Weights of a small GPT-style language model, trained from scratch on English Wikipedia.
Size: 10 layers, width 64, 2 heads of 32.
Architecture: RMSNorm before each block, untied embeddings, local attention windows, capped logits.
Training: a variant of Muon for these matrices, 116M tokens, 10272 steps.
Each number is 500 + 40 x the weight over its row's rms, rounded and kept within 0 to 999. Layers, rows and columns count from 0. Numbers have three digits each. The size before them is the row's rms in percent of the matrix's.

# q: layer 2 attention query, 64x64, rms 0.427, rows 0-63, columns 0-63
# k: layer 2 attention key, 64x64, rms 0.414, rows 0-63, columns 0-63
# v: layer 2 attention value, 64x64, rms 0.514, rows 0-35, columns 0-63
# o: layer 2 attention output (transposed), 64x64, rms 0.423, rows 0-35, columns 0-63
q0 095:542502483410516465546497513534526490546440509501444510555457510530506409526482539499504432550445538510485529504537525518496527524478429485483444517454402458534525485427425528473576511497511465
k0 074:504512445473586553484509442547553478492482448474500507505414472576544497450486498534496481562479499508477445384493564471568521452496509521520493491470535533449510485444553451465536523543473503
q1 093:553509458473506443523544502569473459514487479515429531493500493524491427555511606509497456554504540451490529574524531523504587499483461453470517490456436490547485414431469469530535505465504481
k1 127:592489511415528508527489456542530480527464473487415542509450484518536464444460559495502440516478468479435439524544560528484572524522423463512502525455394469482520477472504489518541508513508485
q2 069:494421527526500458530525500510551494437444506460488482509541446544595454525529561479477508577497539474506503536538526541471530612458419463529472504513462532457465524480517457462480532483486566
k2 067:433487461526525549471485468511446457533455429564536502501470493440470535571470503461562422493481498555452523433449490551490514432476455511507500466491463542570527459513577513562535486499486477
q3 095:529565466419450432548463483543499487494434557507478513450448539523521447477491588521473489551460520462474518503559554484528578513495446425516464534447438443507500488494470529482532540469485488
k3 100:558481520449530493526511449551539478506438447504419530482450495494548440502445573541530424487487471449429457492534581522509573456489461482505446509480428498503536495466507523504575527486521503
q4 055:559485473538543541486509440554471504532468455585417466485531455533490494447491573549469481492525510539475512543536547489494559531463513470417483474447481515596553483424505479484505509502442523
k4 044:501477461468523418555510492530529457454495499524458526493529491496536408464486530522443547542580443520528513553515596485492544498540459473516468552450427459521490449505500481559543582494517472
q5 098:461460552591528570438541538433486504503556494521545505523505490470493532481515406484485486481531489509506467468471455494497414473496547551479494446546573529483475555568525512546447435549491520
k5 098:429502524540498513460503541442466521489555497509607471564564484506438561527559456445510553514512530544550516444459428499505452500478547501492532458539583552493467539533499489511462450499482508
q6 090:521546438430424431537416509526502542501578553426543566488549530472489485522510439542495495453492503462503473544487500474548443496478511490560558466517499494496489489461417485477529532503563462
k6 093:562565469453453467535461499548495488536491573437440482530480549567470541489473499451512547450434551482453486559509456519542494563512491497463479519516564422491549436517439512474549509480516525
q7 083:556518472454496438524472414541537517507522423499428511487536432482511522503540585497489473477455545499453523494527550474522582541506436454452439507510465489488603448472505482485507528530476521
k7 099:507499387464489486578511436510529522490515492511482556481473546599468412517488558539498499529490470473521480481571546522511559512528472433484521510498429503471464394485542498481538501495530494
q8 082:436488575604574557451534540459498462479550483508506484496489484493531566475551471508491488499512493502536481460502448517484455510477562540444553423516536508453488517545529483551422430516506557
k8 106:422472530552540531485532540439482518504567493564610485530517501483446486539551470476534481477579499543572507435464443500448464500512526521482543429531529551531507533543489493542475443493496514
q9 093:472534506476496502493509511446509515443609509446587536517562512471462560522544408458515496476495475511517485431455471504523415474525533550543523476551531520436493540554477516500496440556534500
k9 073:517503532505452502504498515453483562521560479513530508566528528554451576525553475460441503496525532487525504540458432485528434526471525475481581446525541496433480533519466522431413404485497491
q10 078:441517492491472518474490507452512513528557509493544496522474481413436532553455445423576548438492532521485512529382478498524494473560517543510533532578574523458505487531485539513469525470544477
k10 090:462445513567476571526525535425488472481513536483599465430540510525462497494534442543482526480489511507567533537531398546498460522502563512492534460503535537442442542473477506481448443524508487
q11 088:479464555557521555443569484467523542476524502530536499527558457501572538463551467471499502510518527517544480414456467533466426515441478549431522436522506535511566541479502452496440451523483545
k11 089:453435542530580581534548505499455508499521419544590497578515487491497484475528490440494464504581486573552471427462493520475484528509493504486564441556513512520524549512488495537482449483525498
q12 109:482503539563523562475550519468512518462594450517573522502552490479513563468522419472454508455526495523549448440466445528483415472479560553519544440537514553505518547528510492501459456503497524
k12 121:474457524559539510498524534434477527514547505530573505540549489487455514524547475470505534504577516558582500413476461453484445530495531483444558450533576508487482545529511501527448414527527531
q13 074:534439480493533540512539532451497525525535541478553488507467453503447484504482460461554481540593473536509489531502484464482469519556455515533491624553534515423455470453505402537519509500529549
k13 082:472486478444445519520425498499503502512410525430536486488488548441532469567543451471486472535484459452445492618493454537512505512520505509526452502472452481480432524524499509440491563522488419
q14 104:461503525544546538495520572415519483460595526469569478502533516466462570519519430486533524477542472512543483429455466512513422487508552545523559478523522522457490525536524497562474443530551522
k14 109:442446547570529546477531546441500539501541504533577494543539493490481539535499468486510514479579507535554521476459414485476437502505539508482543436526581530467490561565493469521452432494473513
q15 070:527531440429459406548458476529533507494467496495434552451505523506490473494487574539462513485436502467482571539543560514517616501533506466514495517461474433520499462467439550492542528493477480
k15 113:596513455445485427574457471576531513525455531493422523482454533561499496489515544554472478486444471455453482559559520487545574517521463455513484532470463465461509444471463530482536514484526495
q16 099:556499533489576518498501490511509532511521516539440474439465539543472535486498528494450434445540559432453483501523541434515520499460562401517461517545445444517568477483523454487436532495538446
k16 107:533446430542498470516444509499523493513506533493436477559510554546481498516468509483524498525541460504437516473542446536493479488532470445494496462466604500502541401461513477520615521540561551
q17 109:487484531512504480509510474491468439461521539506445519435544512526502577457538441525525517464501482474561483484423528482558537448501510517507584604476485471535559454481439569513560472522512428
k17 097:517473560506464530490533560528529483554488580502529491519423462472447552502500433473551509454587523574527505502445488487529441523510512539551506537513497427458563485496485485438545459510573534
q18 101:543474425529528502433482508558464484517497571510532540547520516475534468475421539513488443515519497509485508519524441449523481521450495381520435499540434479445478489499561499532564513567533543
k18 107:435504445464489501465555464442535468490524499474463444514491444571530447502487475505524521554464481522472488580484527552500463487461560510519508475435566486509530580571498439595506459454503529
q19 105:537464465539534546493522526485566490459520513528536558488474521492505465535460586475541507499507515510489548502562473458433397479520515475544536494474493515450541434462440407471463476438568466
k19 092:390498483528498553512492540529520551534487490532501429427498500472541416512492431503514478507450556466538488495461508560515473536516443465463487501467512486605448554591488519549499479507532491
q20 099:475483550428471463503497457483505536468443518504591540475479517510497454525538510504464539542437507515456545479519502535477421466568504422554483506503538461491518539486476595597559471447487510
k20 107:442455549465557561476554518410548535551465526532474523546455535519522469516491412506467492464559461488575505459538541475458524470535502554510452425525524505509495535553528485490436480462461531
q21 097:407472508494554408499543505496520465511550529513497467528510471514457473455423475513445462494488416512456509524471459526511545448443566490490534506545455520501406548489507539462486456419502463
k21 100:544437511482485534445542465479490455540488469513494480557526350474504525520531452494520574490507478525471545506554493499477474553550480468572436444443549507567543523506466549505469496515488479
q22 085:518478527481491578460456580519523520502478507427464506546470436533527508468444496410445497509465449504447433494533533498516456450528423524491505518509447500417418517509472532457464439502490518
k22 098:510506521487516549462499477465517511484506491503624400481505511476506439498484474490476478416517469493473553453571511482471475595492534547567495453422490447480584509501549519480506513541514469
q23 093:496438532506452519595532549475488600504470482498506432526525545466487537532512534449541471485452435541499489472542449498430500493463517486541433544527481540528540465399524480534524496495563483
k23 079:473467486575484541472569496550500476512487521470464502446488531461485547479521531506529454527433503461504542495461492405468425569446458519463492461440473496475484529497549499509418583494540579
q24 097:505459518533452520515534430544422498506427499545447512448469419534489497422498566520536424516520484537523482573490523518452470484474477452526465540505582555539483459474520440464487533484540506
k24 089:462448472497477423525415488551437506497496530473537501478551477474489464498584477526568490512542533503475522439506537478554462503528568551531419522499420524520426545529480489539527551551512531
q25 099:579525476469590492505502500427452488481542560540461564471506464521530507527607436466486491489442537419596458505490544493508523521489500531483571473514445457490493484475527460520505477467473501
k25 098:463467559527375451464517504452510459527487505477521460482492538565485524489463479469530510492574566534471500483544433530415510492517439429483528542465472479502480494553455554533549468502451537
q26 083:499489527513519422491432527425482436438594531485486514518477492489524500539446521527478468393461511521557539463497513448528490525505481479510543524551447466544482532536561506545500550521537413
k26 107:490461517558587487487491472538515560528471468539499549536484484473517508522483510474485538531572470495467463544583430468491484519575589487505546484494486495495507494577515429448480410433488537
q27 100:469567474475460533459543492501476516541507497499486517515441495571517473495426473561502529437527469514510581526481541519581467519564549490464453521533535416559521420446508493562523487454533472
k27 092:557507482493525509470458503509468451495507544482533417450564544487452431512464552509376452535415472499489469531452462475460478493549511480577484523459540511504482512515456477407495473512482513
q28 077:548494490467460496523465493504541516517496504462552545415530491403473431530471477514519541516494478516523502526560520588526427520457509462480458511575593470508525476450499479531519508515389511
k28 083:480547536501505431505511503466534488488498546455468425511549567582438528554563454499518518511530443458533526557526494492544513563515470509510497528554511557571499523524538437474477548408516455
q29 093:437537465493508468569496506476501467521501524474438472451428481532430447545473506587559463508556485529427467491494464502535511513555455481426586480520515551540555465545442553494496509492514505
k29 086:461444533543503477443526503509523489497532460529530506451552466440460521488413494546496586481436574432528494491511541542499495504486502487545506476581462585449490437483460431530530454496478471
q30 094:497441470500525481476491497393470488517494541581472543450487561493488475502491532445495502412556522529516431495429555463567557481515436527483465550556465491469517505457454497503470481442548470
k30 083:484432491457508555507510546479517458492502499521498493484547525470503485536491473473445513559484530518465457538592455495506480498467503401511451517487491554451528571378519531530532436533590498
q31 082:441534522537453403510444470526468430495510560546461408491513547441419457571474538488537502497470563494487473535468528527550460473506504566541499471464450504518503502530545501503522470455541534
k31 088:505574465521457525477508507499524469471532509476511537471495488542516526535441531606546508466486571466512541513527511455551470460463467514499448627542435546502507511471478578542482540542452530
v0 098:521502530586542548427438473509504510539490539477472538457422535503517482467447555489473510498511450529564508540521457500519460578450491435465476484513488525399555448530530464495455447509472542
o0 104:501506542494594511494557548555541500511465438537550540525463526459467520488525508508462450506507480453393442527505513530458444512514454490518489464510516434483407523486505549428454524508478580
v1 114:527535455469415477516544560514411583531462559505511543435490456563522479493536558529497469557478449563501542555464511527506510517464482592469451458496468537526514509529522487517492437488511532
o1 116:486527478451523542483540516538480515466555450501484489490521501535495490463447501559473468451559492453463527606550549487558580431467511454504532464564570522472534554492433523521516441479490556
v2 092:529455464515521499557550531539457466435501501489465408571489510479511520421488463473497452515476594446529520481520548498545470553565518549517459529467501517476444531496520465512518450530514605
o2 100:409573471498463463532525479442545481562471492461494564387483500474517468518454417495517550477546520518523506506490462470484489505462478482437462544522477524472509554467548508580494573495455521
v3 106:440552483478497516522490453547537520428584562489454475535502455580405512517488463544527506512481521506495468461427494453484506549602552497522473501526463465494501510529525451499515481401494510
o3 106:538578462477492455526479525520470432505541584476477516503541513481554500496428514468477524508581562457556456478450512520527506483575484509500474519527399508397491457545500484516527523499520561
v4 099:446481505494501482477495428462478523534456482474526454507574475520489536451552477428483477525427530558447563575505452480542520525483504491425549506526475433501574541474496585544548537510500471
o4 099:494514572506539536542535493583481419506557506530460446486524493561487475543496499510528504534513479462553549540460447539510435506504519472493475554501607561575559487483484516467483540422519475
v5 105:479535461530512493593518593516540501512489552447491543552514492531526440504489480542453589489538494552460479478539518500506476446545465489453459533521443541459589509463498563484524548523425506
o5 113:565471417460495513500463441567477489495511458531481434467515502397522563473517549447466460498544521541420524490465419462516494457501513472497521589450511463462520518504525543474515533521454482
v6 103:486457482508519461504586518472506501508507440458550441481518511504548458504534548459448496446547419537464460530444487566485513545464453507525415497529509527569526468532535444509505511424496414
o6 104:631546424489536577539493545490505502582434519524509501530482441522472498502585465534518445488474489482569529464533524485484568497465553480514568490519544483488531488513458488444510484502482533
v7 108:522477487518491555483514509544600508467534479507504492442506540504513538501477453509529490548510461507439495546530458430570463562547538413518492578473523496567490508536531539516438494476610510
o7 112:548495556530472465406492580472402427572465516522493487517416449561478499535468516467514544536534542515534478480516488555471505536495486518494467445465523494448510532556540575485525529488465512
v8 091:485526563455473474464544503484467542549499468518528462405450546565520559557454456450443490499430486476457536511546476515516499457500524444457505553530541515441511506440566488509565446502460466
o8 104:446498542586582490502587430561516491559516548500510463493535470493481525545498560555493539521511489495459572574488575463529510520505519456510527516403501488521504451560496541525472477478487471
v9 103:501476472426505542439511571481479587436500544548537527424498489562522387466508502482490453489473540448511511543517502475514478504539552470465531463473457525489472511465470469538513515567414471
o9 109:457484533530526452515464466502489439485447419473513465440528515476613462558530484550426495482473456484511501580488564494543511476500546513476487502441482527419486569543464481463451479461494503
v10 099:516461518462517496550502471570450471538527530493518502492482501595524524523520469503484421440507505505484541510483490574510479502537525456514544516443508550502458513497426631421485411486539499
o10 105:483466505538458451506491501488534554487469529543403471532467504456433502583463504521501514508556578456508493585486519480486546418530494525467489505498533473506491538587514477539472508504578411
v11 104:455460465455476515501498535500487518417515482462570449471465596487505508525512453481439493476494459467528460436480586526539465602457531543471573557534470484491508524532477555493533528460465516
o11 106:466510582458491489534487446440504511542463515508470502510484411521486504496556486571546488533519484470526528481467490452510447398445524445475522534478433532458458506616454547532521525517529496
v12 092:479447544538534489572453485496507549421593439544523549469547470446455557535470527501459517561444478528499536568499472502510486463532474472479447464586494518473499527516427527499480532525516551
o12 092:536487538453523510463503474550437500510557477472403504555514587583493524505547498476523544559485561570458501501501499471511477555449482512401489442527530507492454494539538458481532531465506552
v13 121:509495494584493488452404462508501475513560472504531453502462502509441494415532472565460477562464537508550498529468549542479506456521526532547505502456482493562489519451505452512464529606505420
o13 130:489458493481490454526524567449494440441591561587502503461587481467552471491501515555501520497446503513569550528552489476449453496479438530481451466530482472530452576444515482533486515482508499
v14 103:501559493501542501564539437484476522485468475581527508557466537459533546504443557452451448447566504548516489515502506504519515506502457467587532510526500432550514503452529567594455454512480529
o14 107:481554447585489485480471549519519542543520505506477519504469465519471466497514444535496451494513464512450512408495453469558537544538509508483446508521542557553478498539534404413524561581535511
v15 111:502503503551471440485520470469491498465521524470494472425481408546520499536472476520434548460471455514536428478538578490468518514399484494508557457484485493477405481466495561562458516509541447
o15 118:491516499470555528490497511515456514465544563479505493555473463461503444507495548539490504522440480494484500428450612440529506389417479499561430504470473518530466495507472525526452499550522437
v16 100:492470472486494455514454481465447437536510529547458471414485582542532455473573499514587532549537498534449474457470492499465464414476576458528450543474476511547570501496482478541479474490505521
o16 105:465437453519499443539539497508488525487516482504490472451515481497497530421475506508467520549490559454546474483579498497541482543517524542511571460527515398448551543462437576479500490492573414
v17 108:501509538477439549449552494437559463477540540550480447466541559487485521476467472487575464513524529582512527537501533511410527522520513495544459511501561536494453473492462526547581474500424555
o17 112:456464497536544405573486537528520529521512504401584510488416507471499533454480560451529557481464482512594546483551505502574522513530497489493532497542493504498450496537554477501488480434480509
v18 106:462532544520485534552453547555488563530495523503452496513493467474457481453504524508474529445569553418501481577548513446532455540490501473422542445522485527519530568534524451476588531457533506
o18 116:530534510465475538481531510466450483590488501530529479481481580489490450526528515495486453575551440541413498551433473545542466467545554544441505544498454506473533481440489485515469475502557581
v19 101:409461545394511519516460539515560452533425521513520533504532439510402549476530530518492498465488469532526443493508540510470483552460503479560474529465499448496509564461464489508431436512510523
o19 103:514449490521508453519421520545484583535590494523520490573472444544556464472453453536523429488496536515509444559509481539496521465514538516525508478525424516551518480540533529531411558518490537
v20 098:435501554510520478542458496499524432440411494464469528480561543462558534545545546519492572546536523491485562551478471548438486503522451522502513452519481459468422530529562512535508457530555525
o20 103:437478570453402500554498489515481561542515504571482441593472554484505463483493495487519504430499533482478470477483500492543514533449519534519523446488585545497545414435498488479496501536484556
v21 103:556526452501516456496451567469529483512545535521456494472492500520473546539422467490531505497470591558496475462529461498541535460420415567467581463470547447508500473486463437502553494525520473
o21 107:442572468519461512519581503501481529379541503453480470544505517466502466478522512493508542573499444482452533507489471527460494540546567484563472467490473507553441501486479525540495481479391450
v22 083:526497530568517470502469548468493459446509575553520484507541473443508514483528484522454462556533400493541513413494565512484500473582513499496529475456509512478566443458458438582467466523471516
o22 090:484529487428488454449477456491472522484516450486515538511547410456532630529532536484507494492443514507506453465511498471574462551480449523454537492555480496498490566441496426474452450536505512
v23 102:527475535516509464550525446437481467547520519456537508452399477529507438472492436458469554496559521465447458506505463485483565576535456521504470449429464494520527574494533574502501455536505505
o23 105:428488461524505532515453598576507457507427541513485506516481502439518464547525504514489487504536544502500565530514503488542453442459497460544493482510513403485585493436472452517520542583533469
v24 092:464602499477414440494500580490470427541574432482451455611538548487459479495480506506482465471555461495532510529504494500466545530494461502468482485457476493449457515536458484489461516521535527
o24 094:553472518482487424544459527455595485495513540418528450511497469453459476451515506511527492513471569494440554486461461540436532478489461429489462474544477558552549477448524515550526440510519542
v25 106:540504522475501505500506509466473515492494435453560501531509459511481542444447492566500469560493457477545457484551411572435550504476552529479474507449505487518481455446446543478583508411506568
o25 110:473463452491554487515518441475534473468490553407433500561520469569479520591448422443514516493480445503490549527521516599495491455524492454491536510520540455514472513504572471560493489533510519
v26 101:527502434527485425515554485501461412423497491534552509460495522489400490490460536541512462463529470540519552449507449463478500462484564532492514520514427577437452471515549506522520478497494432
o26 104:523542494551478503517562475496525459513477536438542479508566538485509557487478508510522498439469508465480453394452470419524504486455534454501490405561510458515501583570489448515456443489503485
v27 109:422461494448573505494523410477481494575544565510576545525509523528488474530444408532483471545546480496529467546506500508520497438493472511455527505489412467538432451494464452535485473489507499
o27 113:472544462525545482534453628480538455472525508497451519540595479502543516487565472477541526468474473528421438513475528500543487468525504514540508499486498484468560506549484442509468479449553413
v28 098:457546520505513489431445505494527485558473541555598438463461463463470541521537568562456532574524583548487498484555470486548533538513456483503450509512483499486473417498481536499517560496511542
o28 103:467501505587505458492491488527507472485605470503491466559498532488498499481493513498619471526498459469487535542482465509476500495456460549575507488528512469490445487444635528445562505460512494
v29 111:483464468532482560479496581454531466514546465503517555482452538550540475431530573521475503554504496469493511463475485472532510430502487496517545492505579474408476552379493474506467537476449479
o29 112:522481536522505464468505401509511493506467452502549490494570450457528440504496517435473532484420523577499534567570466443524451502530547453519455468480514470488402524487465531442529499556486483
v30 107:433492558435467460483455466502537476484446494481479445435528493544540458564420557532513459514487480426480456491487437453456450486525452531526504480512500556526495536499543553491439518540547575
o30 110:475445559498445514513499503512532506523545531442537486587449484542543486522513408439476490526535540497455521513505524449511590529480407545480445491423489458459551477484466539470474486563489515
v31 114:552473491543463415533492537441501482524474585540537501477520493511491495497529538425528467533399482545559467467537497523465460433536548520445506411487497436536459517505498459454518558522471503
o31 116:424487501505526564553496399542519456396555491492486487499526501527538486476535526512498546553524524572545433488573514491515526509500511485505507515522514530484495571434483448523430411494477469
q32 084:417535493550471523482494519499489533511415504512555594473492513492460516514495479489425453509531532516505464470516451482610519489533506450503493578501550487454516453466470446431482462535527417
k32 083:566509486490492483516519448527451495546529499464467533542518544506494512516524480449525495502515489476524423476526472546523500425516522490616456588483600484424477444505460540481547469544570519
q33 096:429488513569478563527497490508478488549531445548490521467468472459505552448446491502576513523540588504550452456503522535496540522456562562496485435494516472474536506475509503466513612502424507
k33 099:421454495526482522496516515417530501452547584444565484493554521516459509514468496473449542578426487571545465497518449472499515493450533515541477527530549580462456449510538513508521474559484503
q34 093:549496457490502416515564589475518471521456453486429555501466565522498592534487494497461526511469466519467525498484442483522539502480433469429507547510482537553493438445544422522469530476505482
k34 090:606514489529490443536460519463533488484454473416428530487460576556509524520529482500474510501515514438499507458515505555628499450511453479551484536456531473469531523544465493473569474499486488
q35 104:523493551497458610493504504430502476558517457537520527444490462478521515531461459478554473414536505464605484452427517552482542459498551490480505461510500442455514480497536439457480498460452500
k35 080:394488470512468543474522500453552539498504554495512508540474531551492543472462446523566423537454532528483528494470441469442476475500481510523483472518541595549455462477530457526479446527457414
q36 107:487413572535535533490502460444542518541564494484539428468505462460560526394439506493558549474478586508547531437518502548479519505496547514478533447496544523480528528463530509489507483502438499
k36 089:416431494514524537464494527445521543460532465544552527491516466519455487484505532476528523517477472534499590539504438520393483518464496479447496479500525549527496530485574506449388523441519471
q37 083:452437473501518497535508489540510443491528512428463494505467498532465523511473517546512567518358574516529520544496518572527481538405582512496470507466468517516466538498479469485449464545456480
k37 086:455447487484561552488533511453449433470476507410461518499516462497551514470488538419499534483423564508491519523474538480527546456489518444419459501520513443531583496474581488511520549527524493
q38 091:530473526449469531579509437542533505439530590488454517597564542482553545419539508490487490483478445531501447560500463495473542450517501513576469454454473441478520486514510479499525494540471504
k38 086:481507567527516507528498530463497480492475422550509537457480472433492467512520512446546557487551437489425442435526533480496495443524466456528520513540545489516499569500429517398502514410509534
q39 117:540520485463477362516474597533541500463493493441439534537480474593504538512512557509407531493455479440492503457520532519488524536449428509485508507478487510498504513542530524486480500518531432
k39 104:578524474471453521481479501514481425497481429474413546404484520534515525553485508427476482504491507404430490486474503544537516450476452434504474548488501482471558480442447487471546516532480518
q40 123:533492450510485415528481490496461437502499523473433564451582539537437460573520499498437515501497499449490508512586390427438454501509466467512490508504511504484465563480478488537475490531477477
k40 094:488482459520413512499436494494479436557525528432484484437472496503532513443511424525537406549468558455457451482533435447474502554515496483549490494530519435466481456441498467501517538532464545
q41 094:514472611548567503478538541494459555537498465569528498520526487512573524520550483422456567490512473501487455476518443463475441490487545554526576466517485529474472462495514507535439498478447569
k41 102:482449547518561496447517463497481531487472503568535507584524529484472461524538474527561461490479429558494517481527466498501528636526474493508530442524477536566521546553573523532463462511553497
q42 095:465481540526537509496477416523453537539504492545534468430513455453556546555522517523565475504521498487500495441554431473417480498493468507531480554548522532414490575532474558558485468518484558
k42 112:475482526470518520512521469436581502541538559546532440496489451419452476443488490497575516479540477595540466531517460420473459553457506532485531479521512568543475484569562521516526478493509517
q43 085:472487537558521499431489524404489523482574466525572421520492432469498515466521513484548556484491473487502527495543509505459542525533414490514512453541447504512451549514577580581505503482506521
k43 099:533471586531582451466549472502497528528463436494430533543485485419507546470535535522489518457544465541552451506497477461496524554456457477508505447488471502516513541587550533530528515476591479
q44 105:510522494513580443529412526530474455501440476439497495472474508524505550552520498517437539424483475473460478482555473441474514537460522533509478452499477563470499520589556556577552470543521519
k44 076:542518561540519471487516491435519493531469457501430495546547515420469486547468533556509537472501476514460513444586443533470556527440419445477471511542464528508512559490532576462467552495468474
q45 115:460416594568457549476564465406521584562575532519548507474506492463494538468517472473541492490539470521547447483464517516501507499518542523523538449529537517567493499445538488533453494494487489
k45 112:417458501501532526481551456515501562464567536527552471595495450453535514510519507498536543461523470575496484459447462479451481527495517523505511434508552604559487497558511465535503468507568490
q46 125:526423538513526512403526561530489529523524427469544530578518474543526563568489494530492560497537467500506451510485461466515447470512528610505465428490508572484504487502466535526509487513437503
k46 106:513416488489512509506508562458568486477495496487559508553512467466358495558506486468508538511538490617493474443481459466546519514533526505418552497534532509516527519511548527491545460500495535
q47 102:531527495507481484525537477529467612519504499482499462521457529491565480499438514561514461524475587503486441487506475467466461520514502574487522479607428478501540541543511406502463540441476530
k47 097:508551459464541543508583484482423527501516515488526480554536545507541481539469476456473495493534543546449500477487437502445502565471543513511467448568473532506591528449452502516552474589439466
q48 092:492512570488523544506515486488529539539520496498562473569531498429526530508556505455577490533537501560545495429509466537480435495510530531565555446519531563558545541518569538528526466477452568
k48 143:463466538533508511463578472416510543518517495488537472549522503409511512468519468517566508512574478550561472471513491452506424449497457532473572452518554557531488589548537470519489532474486506
q49 106:476508530500507540509492498413469576504565487557562504538553508480587580496538511499546479515548464564533482498516525541511583526521528497422425533479482492474459510512485489450422498458456523
k49 091:450534543507498513489436503511487510462448467461511520563480550515541485547557500465473463532524554494511446376428485521536465533491507484562510472458511535483472488433437531480428518559559445
q50 113:502525520540503478480487561528517458590514459451500492455558531515430477491553432448483566467513546519543498485483469533531469550431589486460519566495526501433441527515556545539517544522463527
k50 113:466618475510532527510529558446406505553519476420518471536518489546509512462512480462468471463531556483438474492428481475557495419484521533509460507457496478516479527456502453489458503583464512
q51 123:448546511524527542495512442536484471527485464505464425451491476593445470445477512512555486499490455474455484544528480498520598519529509502567457452494483436455549443424521557435510482477515538
k51 119:503521536559527576385564558479463502467473484500537482515494529546469542581469509481509541446476545508524478503478485436527436475504562497553466471506545530502544471465450601482501468530532512
q52 114:513431523521508489550446481587415437471534500529429488502566582488539480446483516498517517580469537500491506471541498523530490494434460451480526491457456456447481507541444447499470560551503483
k52 106:409470435526520491495520536453537523471543531531506481518512515439536449452558508503458575573502548549458500572510533480534526461549492464489497398426485464526462450455467466488524489454479514
q53 110:512520461459534467495539410452520447498451469498467505496530541410495516462610499474510408527495576498501484465515515522532534480464560496484497505421450455498488449459503535459557543461539492
k53 117:470486516506496443479566568431483548513472518490471433571498526460541514430504479485451505503505509522507534409427535515500416504506528585486483500499513512505545504487597474542526528567439478
q54 102:484473454438431456534523526506512487523415446477484525539527465467404564463551534520544472469495539496509480465515454465478472475444401494437552510506512436487542526492459493523424455504528531
k54 110:469479541491405545513495467491464422512472410420496514475524539498545513512549545465493500506504599531499505486547456485506518449438415472503539464571505454468477477484423496451466515481514489
q55 112:421519499517447462484519507552507540502485530447495514485486506490465467516486532411521550530506517514586480529419532463463545523506442508498429545556451438490531606553533508423508525470514487
k55 096:494553510543468510562538440513491567554575525479489518478505584535519429519552417437492503474583501513550529541506517546482515428526480499536569526542502461511453571528508528473511538505461488
q56 136:580481539474500438470505496503463475509491484544481454428553424424531500460540522442516533488523521462557562480525497490512500464492477597530535452523514493460452429508482423424468529547505479
k56 110:460497460481554486436519605497506480464508507454441455540551505520491519494613538520478515466494494576435542505536459496499516491518504535507542448473508557522558511417514510515567481571521453
q57 122:511474510520512453531448452501570455528478517511527524477553511517507454513569454551409560536460478465485523480554504504475579461441498503403481454475476484424536547516471543538552499550467537
k57 095:441549526510474451484511495520547527456494551519473436459537460468533529492492531504461581526511445540418448509395502470575458468492552452484470495474495522543486473550492459510480525400532522
q58 116:496426520555498523457523563516524493531496554522500504531496465470482456508478528483549542547490474402429485513435552536511437448533548518524527512513471546513508499524463560595446469581441494
k58 129:519508494565530489476471543503456546508557448470556478491579482532505501491524417512492488451514571454494492449369526553518403488518533530488571485471548471506513505457511465503510475516437501
q59 114:485545432472607531559489493454548496481559488515505519517474457453488549538468482556503495452537546499573505546447507479519501451513541540479517488541495501513465456585495537502539431565535415
k59 125:531535493535470534496492538487515469510541520448568498469524542542475574503479544497479460475526530517565460525513447445511406434522501437587500482521533500447485466440404561475498480502504570
q60 116:505432538544567442499443447520508528509552461454549480510515471544516497470476389518476563489528540575547489547493451563519449494515476522561469500507552524574475523433512466517463487523538505
k60 124:469506492514564477498470540479482476514532497490479523479468514560514500438516432484446497454483544467501364451488466468515385458472481548451510506559469588486485507518489510462469474466542561
q61 112:520457473454492470472499472557466558440421442505481547585498469446488480484481526492475529572497543526445455517455485514607503443534446520486414548495510548528516469525526484486498512501483425
k61 112:539409521409490484512533431467533517441450577567473518546509412504525469539517570496509517506483508518477517497486600504442548513520496504477492473424480496507444440491504521526467530454529520
q62 117:548469402511514494506510485502408452503520550482514437467452455530482499528466478524481534491502517508425475526464543489549584428611446556513458487460509512536501511515451548489474453453504481
k62 103:531507504532576523443502566459461476477508462472524533522483523425481454500466445536521527484529544517520470422471532466554462446530534511527500448503529550545482593534532587479516439520561554
q63 115:453466446446494472560557482551514485429477447487506496485480484531515517464469508441484509466523485529539436551516443463426545541402515435530488474465497524476548541563576451475476531494480445
k63 114:557500466495499559533560482468521481430474450460456551500482572496542518533541444467497420491513491487537531444548517494553497579529565468492568441513451457480517511537538420556515463529503483
v32 094:503490566435499573547498484516490457479505533447526560534494501549547519454528472507461478504518435535515452439515485461490475510442515487450512462449531446438523495485463616488492538593463553
o32 085:532504527534494476505497516549492518503521438539568458446510502491420430455536563521565525582509486523447518516508460528473438541573467509420514495524426546489504575507485530505495500503445425
v33 103:540499507483502413505487523496515523526481470539499520499509478497509493465470524462423528408431462580501471483506530462514524582500577540551565385460495486497464529456471460547481541506511441
o33 092:527510421512446529485425469497478551491607511516527402542514501456446500503531426448484494538524442444470467488510561488430533457514504493525437494486480514540450523531524489521547502549516557
v34 104:440491492524497470509485529490421488558496419496478559469548478532467473504448536409524492554529526461486402531485460498450519408483582472483474552497409521456484483487488510523492487535464506
o34 101:531486536479447587500515516516507532521492460574426502467395509500483510474439518442509459498536543521457500523503529481514522544471406483562548578543482562527493449494509526444467538460549499
v35 092:463501531532505475501473507510487448482516550498439530567546521513563504431566530455503555511579458468496503457393480566439442578540472514519454466551498512482522458457488437514491518478463516
o35 083:522472515523540507561491509500545494452539455458546515531507431473476459535511493462584612493533484530502434509511507457593506514478539478542511466515551556542444544545533480497555534472507415